Part of a small language model's weights: 6 heads of 32, biases.
Each number is 500 + 40 x the weight over its row's rms, rounded and kept within 0 to 999. Layers, rows and columns count from 0. Numbers have three digits each. The size before them is the row's rms in percent of the matrix's.

# down: layer 5 MLP down (transposed), 512x128, rms 0.125, rows 318-364, columns 64-127
# up: layer 5 MLP up, 512x128, rms 0.128, rows 319-364, columns 64-127
down318 150:512521447532481511491526593514512497464567487499514440507429448534500580507515542503529565521598502550438430475510553530421528529511505434516491516444561457467534479529479506445439531511504438
up319 108:468561469546444493504461461520469463455509483484450545507533491455498526500454516488552538505540522567534530509531512515494466546566449472517469535481527491454636496502516545498510408510529545
down319 113:439494561501521550472485487592508527480551479485559488559520528580505547530532570479514512505494471451556443489506550501475462512588471522540463420489466462514489472508507476457538452506498470
up320 093:480536573550515422562453488534500584508474493531541516554467469509553454550556507482472561441450516577537578493479487536462483445543531430501489545495507457474483541472462532528456467520424541
down320 097:461517582468513576494470477498484551484454444517462551485499500379506566515500473534455505510547550550469501488471411523536455537473490536482500491485523585533521503536477515458536509452453469
up321 117:517515528551538440516446532496467509435507533518564448500473459481521560497444473450498547528572429484445490562522566499472461522460478451495517480426494481481549504467479523452484500532482477
down321 123:459455590581450543506492468515450538553501525483496560510472563490496505522512474508523525443509413514468470499536455511479487510489527509513405487569516469542487492516569496416445510415513557
up322 097:508490496519491435428451504514468511500556495544504505576507541509507559507501479506535486495618487479530484499409509509429455573464506434551578514475515521536508483463507555495492512533526462
down322 096:491479490532476463613539454606508427569461492482478463521552489530460440473522522472510539515505456458473554521514449531554470450490522515474475495481497429488492532513492482456536521514523515
up323 092:506575557464547527429458490514416482581558522508461546442536500473547586455451524512553448497475535522454537451456529487529468494519453484550477493479474545484619478501529534506444474509512512
down323 078:505490523481473582481556486486485525438595532420401485495430430504503561459547535560459566487519506486567533467541449481493524524439522470540528530499499484523460544574551526583517448415467504
up324 106:506538566450435484478487537560499469444479516576446442480545523536492532615547428504475465510559582517429507584479513521546476452463544464520513498508520443472549517482530453564501518483534461
down324 098:494492454516492492528491528554525555444525524386519506545525562501499446405429564488488453442495502499504493448503582466448428497559476511452525440517460505498493450542538527470489451513435571
up325 101:518482548380522534554394496498545520474499542568455449577514543493499547448463526456564467437524481508523443537509537523493501516515474543450540483468515429536463477460486509472513560531573495
down325 103:520505468482530537462552541516474486522465509471501469509551550500481525469548443540515466539592436447486547479411569483460486462525468447630486483520536444489530523487548513511510498500479537
up326 104:503534467443514521572408552539486521487510499520518471496486552434457520481488506452447491516490449533473555462546447458462482479418441495521543591508521433480607499505452484486542519529431536
down326 098:546387439510537407547508558553497561503489466487434578483471443471581456520541465506439467465429584504481482506537482465562496521529543460463459503527499510538538499565485501465448545505480571
up327 093:497532558531528540523480495549474431469538527583508572428485587536517499508509466437444515559573530483475502477501548493415488473476470424514518527482489460569543535480499501480446452500480483
down327 094:573521537563518465506465539499547445524456417512566498430444527536426544452524440451519479510573473500508516530526515545498615475550534524444514510481531526480466457560522543478432447583509528
up328 084:522464472467493556543509436495556463454524548533449497547470419474568497546456509599498566433492496454535466462496501471456472575537454491513539465461515535502547490482501528440490499529481502
down328 083:413518509511497521494522600439496506575493456497553483490463480477560497510457497457523499493492538488512527492424499470548478430520525499502519542460505450473504558522415493583499415505484501
up329 097:504549505485442569499540514500501497447461586523533442495503494508507517475559464528421421480458567479375476593597525512541459480468513444457523461457507517492515509505515491549497487533512475
down329 092:429400563444577517510502503591592461489477522423480555498455513491474537487510533472505567466537469464481517499476542456541444523477531511458503514524501529450499491478490467475490531525519455
up330 101:547427508477560534563482561483525569535490550543574555479538500469512481466501488417485515508491420455429587503489542447511537416443495484527564562495443466477508528414483501481442536508461454
down330 096:488517482539503528470497511558531521496528519439453560471530480542470511481519481493426493481446526519584505526567469556503538485502517520551460534468536508495516512572431464484490446483524574
up331 105:510551458544470487531543528518524525556476449519465553535567509495496536543496526427445515546510579507427541594505499448559477431535500480522480496452504427535587503479535497478537509522541573
down331 100:535532504451500580544498536510452478436518457493532481555525481525419534519495470578539506557575478449436560473439479528544560467539478428499492463461528502455546480559505454455445448499465492
up332 096:556472532421456553573481481545480514475577509509453491475427573511541496486505435467447460490513523510552505471464478511501519482466521479589537435502462493473478482527513436473480524483523492
down332 099:500534532556474479421569542535458571546490573540491478480537440518479478507472547488479527534558510511447466489506486522546488492522483561473560462473484506532499502572461488490533499438522474
up333 097:566561427474445563485524521491457506547434519469463455449518440508492459491460536505501470523505518519476545524537454596571484493533470472518461458482416491463589489450524500549487491550526526
down333 097:517472503483532373499551534539531500500532555487573563473456541473549550453486511553519437528532540511462524514508574474497459510453551501492540553475545484514515563420510475481457535503486476
up334 086:513602514493504520560496518529494571499467537506516470530501585534542537573561456430491557473439496484497397474521512522464481451507563460557570492480516482429465514468412404537456429505466543
down334 087:482383504551495461490538479525486476582571464502498513443529465446475496505498535520617484489508588501547505512477474545450540546438451428476460553515501574498511507507472578518501561549482521
up335 089:526496480530468511512526433561493492560450578500475450597496417498506433519475510498514532480531507540523492501575514413458458505512517440571496505482560453544563480496556553505531504506504457
down335 086:499463469429531512513546567484475434459577432484569525494431515522476508445451467523556518479523540516541487567424581480461445490471524634411534494451469553509505495464478545491483528489502467
up336 105:484526550508504533511507484529479540537447459501485548569530500425514528555432478529474467492501528568559531568502488470524469458516539488554530532511536508539459588494510537520525421547445469
down336 106:492516458489475558506491547403495498463507530502520537492449494526486504442519543491545549555514462488467562537576475527538617587486548488472482547460491440507511520518482485464535459489454567
up337 114:563522528460509559497516524510427529537488458582540487530392520495519550485477525494519551515562489518485419511518491491516454561490548468546515426447464452511559475492519559443509440499566507
down337 111:547480509462505520508499474529521550517519473560440566471473504518436505532581566541483535537486439486512477498506466475515435498495536477553505438498450567492450501476529559558422460494506470
up338 090:540490486512449434421505483595471441415485524556447540531595609503540502571511414457536487490509529511590480617472522521465457496532479441518465482478491475489415549464461488452471485529575507
down338 088:496498514432495493523510495510463479513467460408516463467529450462500539581563505504406499527399511510487503478459515468459501531492431471486471534500525495494586529552501488532495591441512541
up339 089:498516505519524524498461489432539452477474491478473503452452447547504472476449581403480456443502612610441564470514507589507501530551513513519524476517511497517506483472530476506460501524546610
down339 087:572439494439463485452491510543449519563481528497511443513544544464542503494507433538419491560522446443553500488548507449567522468473522512553551481500461459494475483589524483504491557458491369
up340 099:466517464476491530549497596552521567463527494563508469514469476439520539517507447508458484563486457493520577454511499476512467475453478524583562457481485505479469485501498455496570508516470460
down340 095:464406496490544504549526493481510457512548538465497510472521444491486588572488563528474559471500535506497520527516472496473524451472518472470529521401457491453502445518581479486433514583465557
up341 084:509548521464523458550454479499537583520469481547476549476526525504526589466517550425521568465466463507479495505442519507595465512555417533448500495492483420446517467499503544496470500495525506
down341 077:504505515441474535504513483494465515526492474490430518476594494481533511549562440445544515516576499518466506472452579458423432407506538468572556475489421489476492533522580540571489499521548502
up342 086:530495521517499521512569518590485474439441554479558406549520589472560527505487490540466506468475486575525541553500534588506464477459473465528572470513460459503493477452501451523481499495514474
down342 085:528554472470475536552473483510546497508529464503485567442399460505458535503498495488557467506477543527503531528508512493496576509496485571590535568569534540490529504385509502440472500505507499
up343 063:522490576473437525491509505475504445498524614467501520498502510475510466539481460501489437503473477477520523466504500482444535508528558458544507530452457512528477470486534431453445491599451505
down343 065:492475494421504460433494505459551465457512482480493535496536544473496471477500475564486524516542515493544561581501488529474585463546487517494553521500455447499506478516495540471471553451473476
up344 085:521462473442490555433513477510496493454534478533470511451503479571627456502494560565486474442459522535491548479474573570538507485486470473566497493464448504484573471468428495547509559497568488
down344 080:415542522441498421553481572525429534499396454492530545539485488450475509500509484490504487476488434507504514495473451497473476522505485552437460501449500406511515572491518513537476448497543484
up345 088:518550482516447457501465593451431462451553494530446524442570536488489556501507538513559479509537538481510537516476492464525497545460477425478507447511552493483504561486509490499448432500514549
down345 084:564404453466599545529499493517526502469557563465455500517472476497475473488532436496502488453500461497487480564531439504485490449516507549569485520537466481566538520500509549485558462461536510
up346 111:534539545436459500508432595522481532503480533437513469577561465445525506501464446455473473570501500512501492510552534480561406460564488486510500506446517443497563539484481540536456387505524487
down346 126:549504556521534490418478413423536510522572513447489463484517535583533614502502563492555480429560452487534529459466542522486489490514496458502484432476444523503480486574475495556470477514468511
up347 113:512515535468509546482507510518414564520546518485531467540415481494575550452492488474492432515559466570521468459484578558478468554441477435589524478470480488516477468469434434422522515519522416
down347 120:557517544499489543494491514447481501379606520472495431516402436496515615510483553506449501517564464591489430459518497531428573543498502507512523520441484498483489467525467462497465493481482440
up348 098:552528506472496512523497509517442435517430591443466555438510537462566489502420450475498492558434517565540512489561508559489481482460526454547549467538459505502524575478553440543512559504447533
down348 093:493448515496456575555492511533500526461443485504467454580455479494435543500507493492494553387574414454491541497404493502542589508590506533433531514509537547466475453482543512470482391497450514
up349 106:465532540531529496522458486500480576435533534526463545588514494535507439518536465469471543484525491577466577562469568521483451500541479437492486543433418517463480520507496445522438439518446512
down349 112:459527452479495453496514589580463458444471505454556491512509495505468511540556444527558540526570425497487523434477576477525440501588564450561471545462559475523517468508508552446467517522535533
up350 111:484531569523415531529464573477420499517482506517535528510512476458509478528452493494496509480511487513483485468493476479514478476431469503529553544461560458531578515504502520474534457517454440
down350 104:563550440507510484469547418440517513509517512445490485496505583569518499478562506546505452542476441618537488479513542418484463494556514485509486507440470471482503515568474517546552538516475479
up351 089:506514491526470494470470497510448482506504562535490491484476487512526484488470528501523553524506471551506517469489486577498499558505444475506585562464436503412530498477476516465490477555450539
down351 086:374578520461529501503509548433466486516574497472485512515539575507470514524503510553466404495438545491514451504471497497575557468513519482562464503511537545481444455479561481476437566470530508
up352 084:522581422490432524551512528489521498459504472540471501509530531515475462509536540546495566489469520476489555517509502572560503534548448484499500493482412428451522495479498461513479509499504523
down352 085:458428525453498482426530506567415527560477526431536538434486496440451495459453430521589481513531470475525548500506569521496500453464525448529512497479579504488548495434466465521484614449517436
up353 110:528461566471455497498403530574447446483558503541496441459551470549516465575478470448510551487571531535487493484449470523504499535537449509480559496482579490532527532462537470387473515535462512
down353 108:466473526523534540501505441521484493585551532580568484488522496523578494497514481564492442411520495492556512447499431533509499482520438525586518468523491469509490538537513472519463509485519485
up354 137:596507503512468564514497497494502466467549581507498515482478568435508462502490446507503464527501437502573448520505526578483532494480531448535544505487533430454562539411517448471471478496474538
down354 126:551465547509514524440520494505485485517529469539513486545489540480484498516508501504483489481491503533545472513497499508479692485491507464523546499448552443495537498454527513512479444473475469
up355 092:518413492504499567457467528540494475513471500592472531482453477511530510504459530496468484439481506487496545519447534503567528469490484510504506482502500512498532523448451530452463477514449428
down355 088:558556464470471487568526513508480486480497584464498508465551548471529506486507541477560463583540493539478550483550499460446437462518459507451497500488485485491531439436418436545455548581476517
up356 092:549501478464462591502512459547499529458545466586469545397530544456586564471488455453476516487519462465454553540564534439524423462536531478510515495465481556510536485481490507443461469514560491
down356 093:453438469526497454492521549501463456456539504405520496492487441523495570499549546529488557416510510529463489473569493487480471551504439507458565513511515455477482496461603442436515510549544572
up357 122:505534463507490530552454472551496522497469521497530530498486509481507496518449482518541497561513516571513588617513541482550492478476466472514486475549504446502504511470497482438482458529446486
down357 126:552525455485516511480488522532445497527529513532486485531499426516545471492510531500479526460505470423499509504541497490460422530494509452530441507503535496483436508505506472495399445580513640
up358 092:520462501568579466542499568476530456504431498490567542488394494561496461478433478474512551482545431450432506483515503498500530495498416497475514507440517454508492518494507544430507541572437537
down358 093:510469500492494423446519514554524540548520522457478574468539481553468561463546540491470504576552405487432515591522518463416504507548508416513553524501515521504483503462453450556486560442503576
up359 093:513474558461475470510469540442523417421523471496484488505483489527512509499443512520505467435489477504393479498553463572508508572492486521449580444480529472482539498508516488478542495510563512
down359 091:502474489479620561486475504482493558572533562527532435517451532514462495455536472483490511465436454461517476498492544477483518489455520493477454534541491511436467494564513493506435497534544495
up360 109:604454518501420520543497546497516476482516496534517411471531517413552526487517478557479435541519470474546512520568509533462459471439453471483527581457527508506534487495486532584490455496505421
down360 112:438430496537594491475509571528509520483500497494537526522468487523426443508530549505488543425549535465524520512458511481515475526445503516503543520494495531473480555457486537497484531554496427
up361 089:595553555398437503478472456548438539518466525508482476494510469571516442579513484511446508498445477494567487584514499472470481469501464394476574499469458532496509531521491525440496419493468523
down361 087:471420502504538438584536496497499449449509495450529510484479471426485603448555489499518557473590458474525575443505470524542523481504508538476510477457489517519545482607495563490510521488513513
up362 113:515544479541502472495440555524495452528497469531456501481502525468532546488465460423563498574538518489598457470484569495593463525503424531484526466472578492540614542464495419544538518540546511
down362 107:468524532454521495446464492560462500470501445511415506525526516505492396513499476513488520557589484462511456525488519443433467482487480499590408462504511509531525435483465487528463538542493476
up363 100:474504459524506476465478509573415504529513519490453408529560517526497549497505431535586482490466554579507513520409535493514485442518493439578496456489505438527548476408505528513520539522420459
down363 101:568504490529479494487488492510458486403512456521561508516472508515483444471483471529543595461468495554523474533446552499504650523491454557434498505507485542462489542460542492515477520428438498
up364 098:523527457463457496495528563516461466446449487542529466542500466481518490484392489528487521511535503611504501490461466516494521550499473528466517464448476434542564494481544566467479439551570559
down364 094:503500465502444477460593549512571467512466480542528499460543528483441527475504487557493514449490529565535556495482446563534473503449512488461484483526582478501472541513549547463451526552558454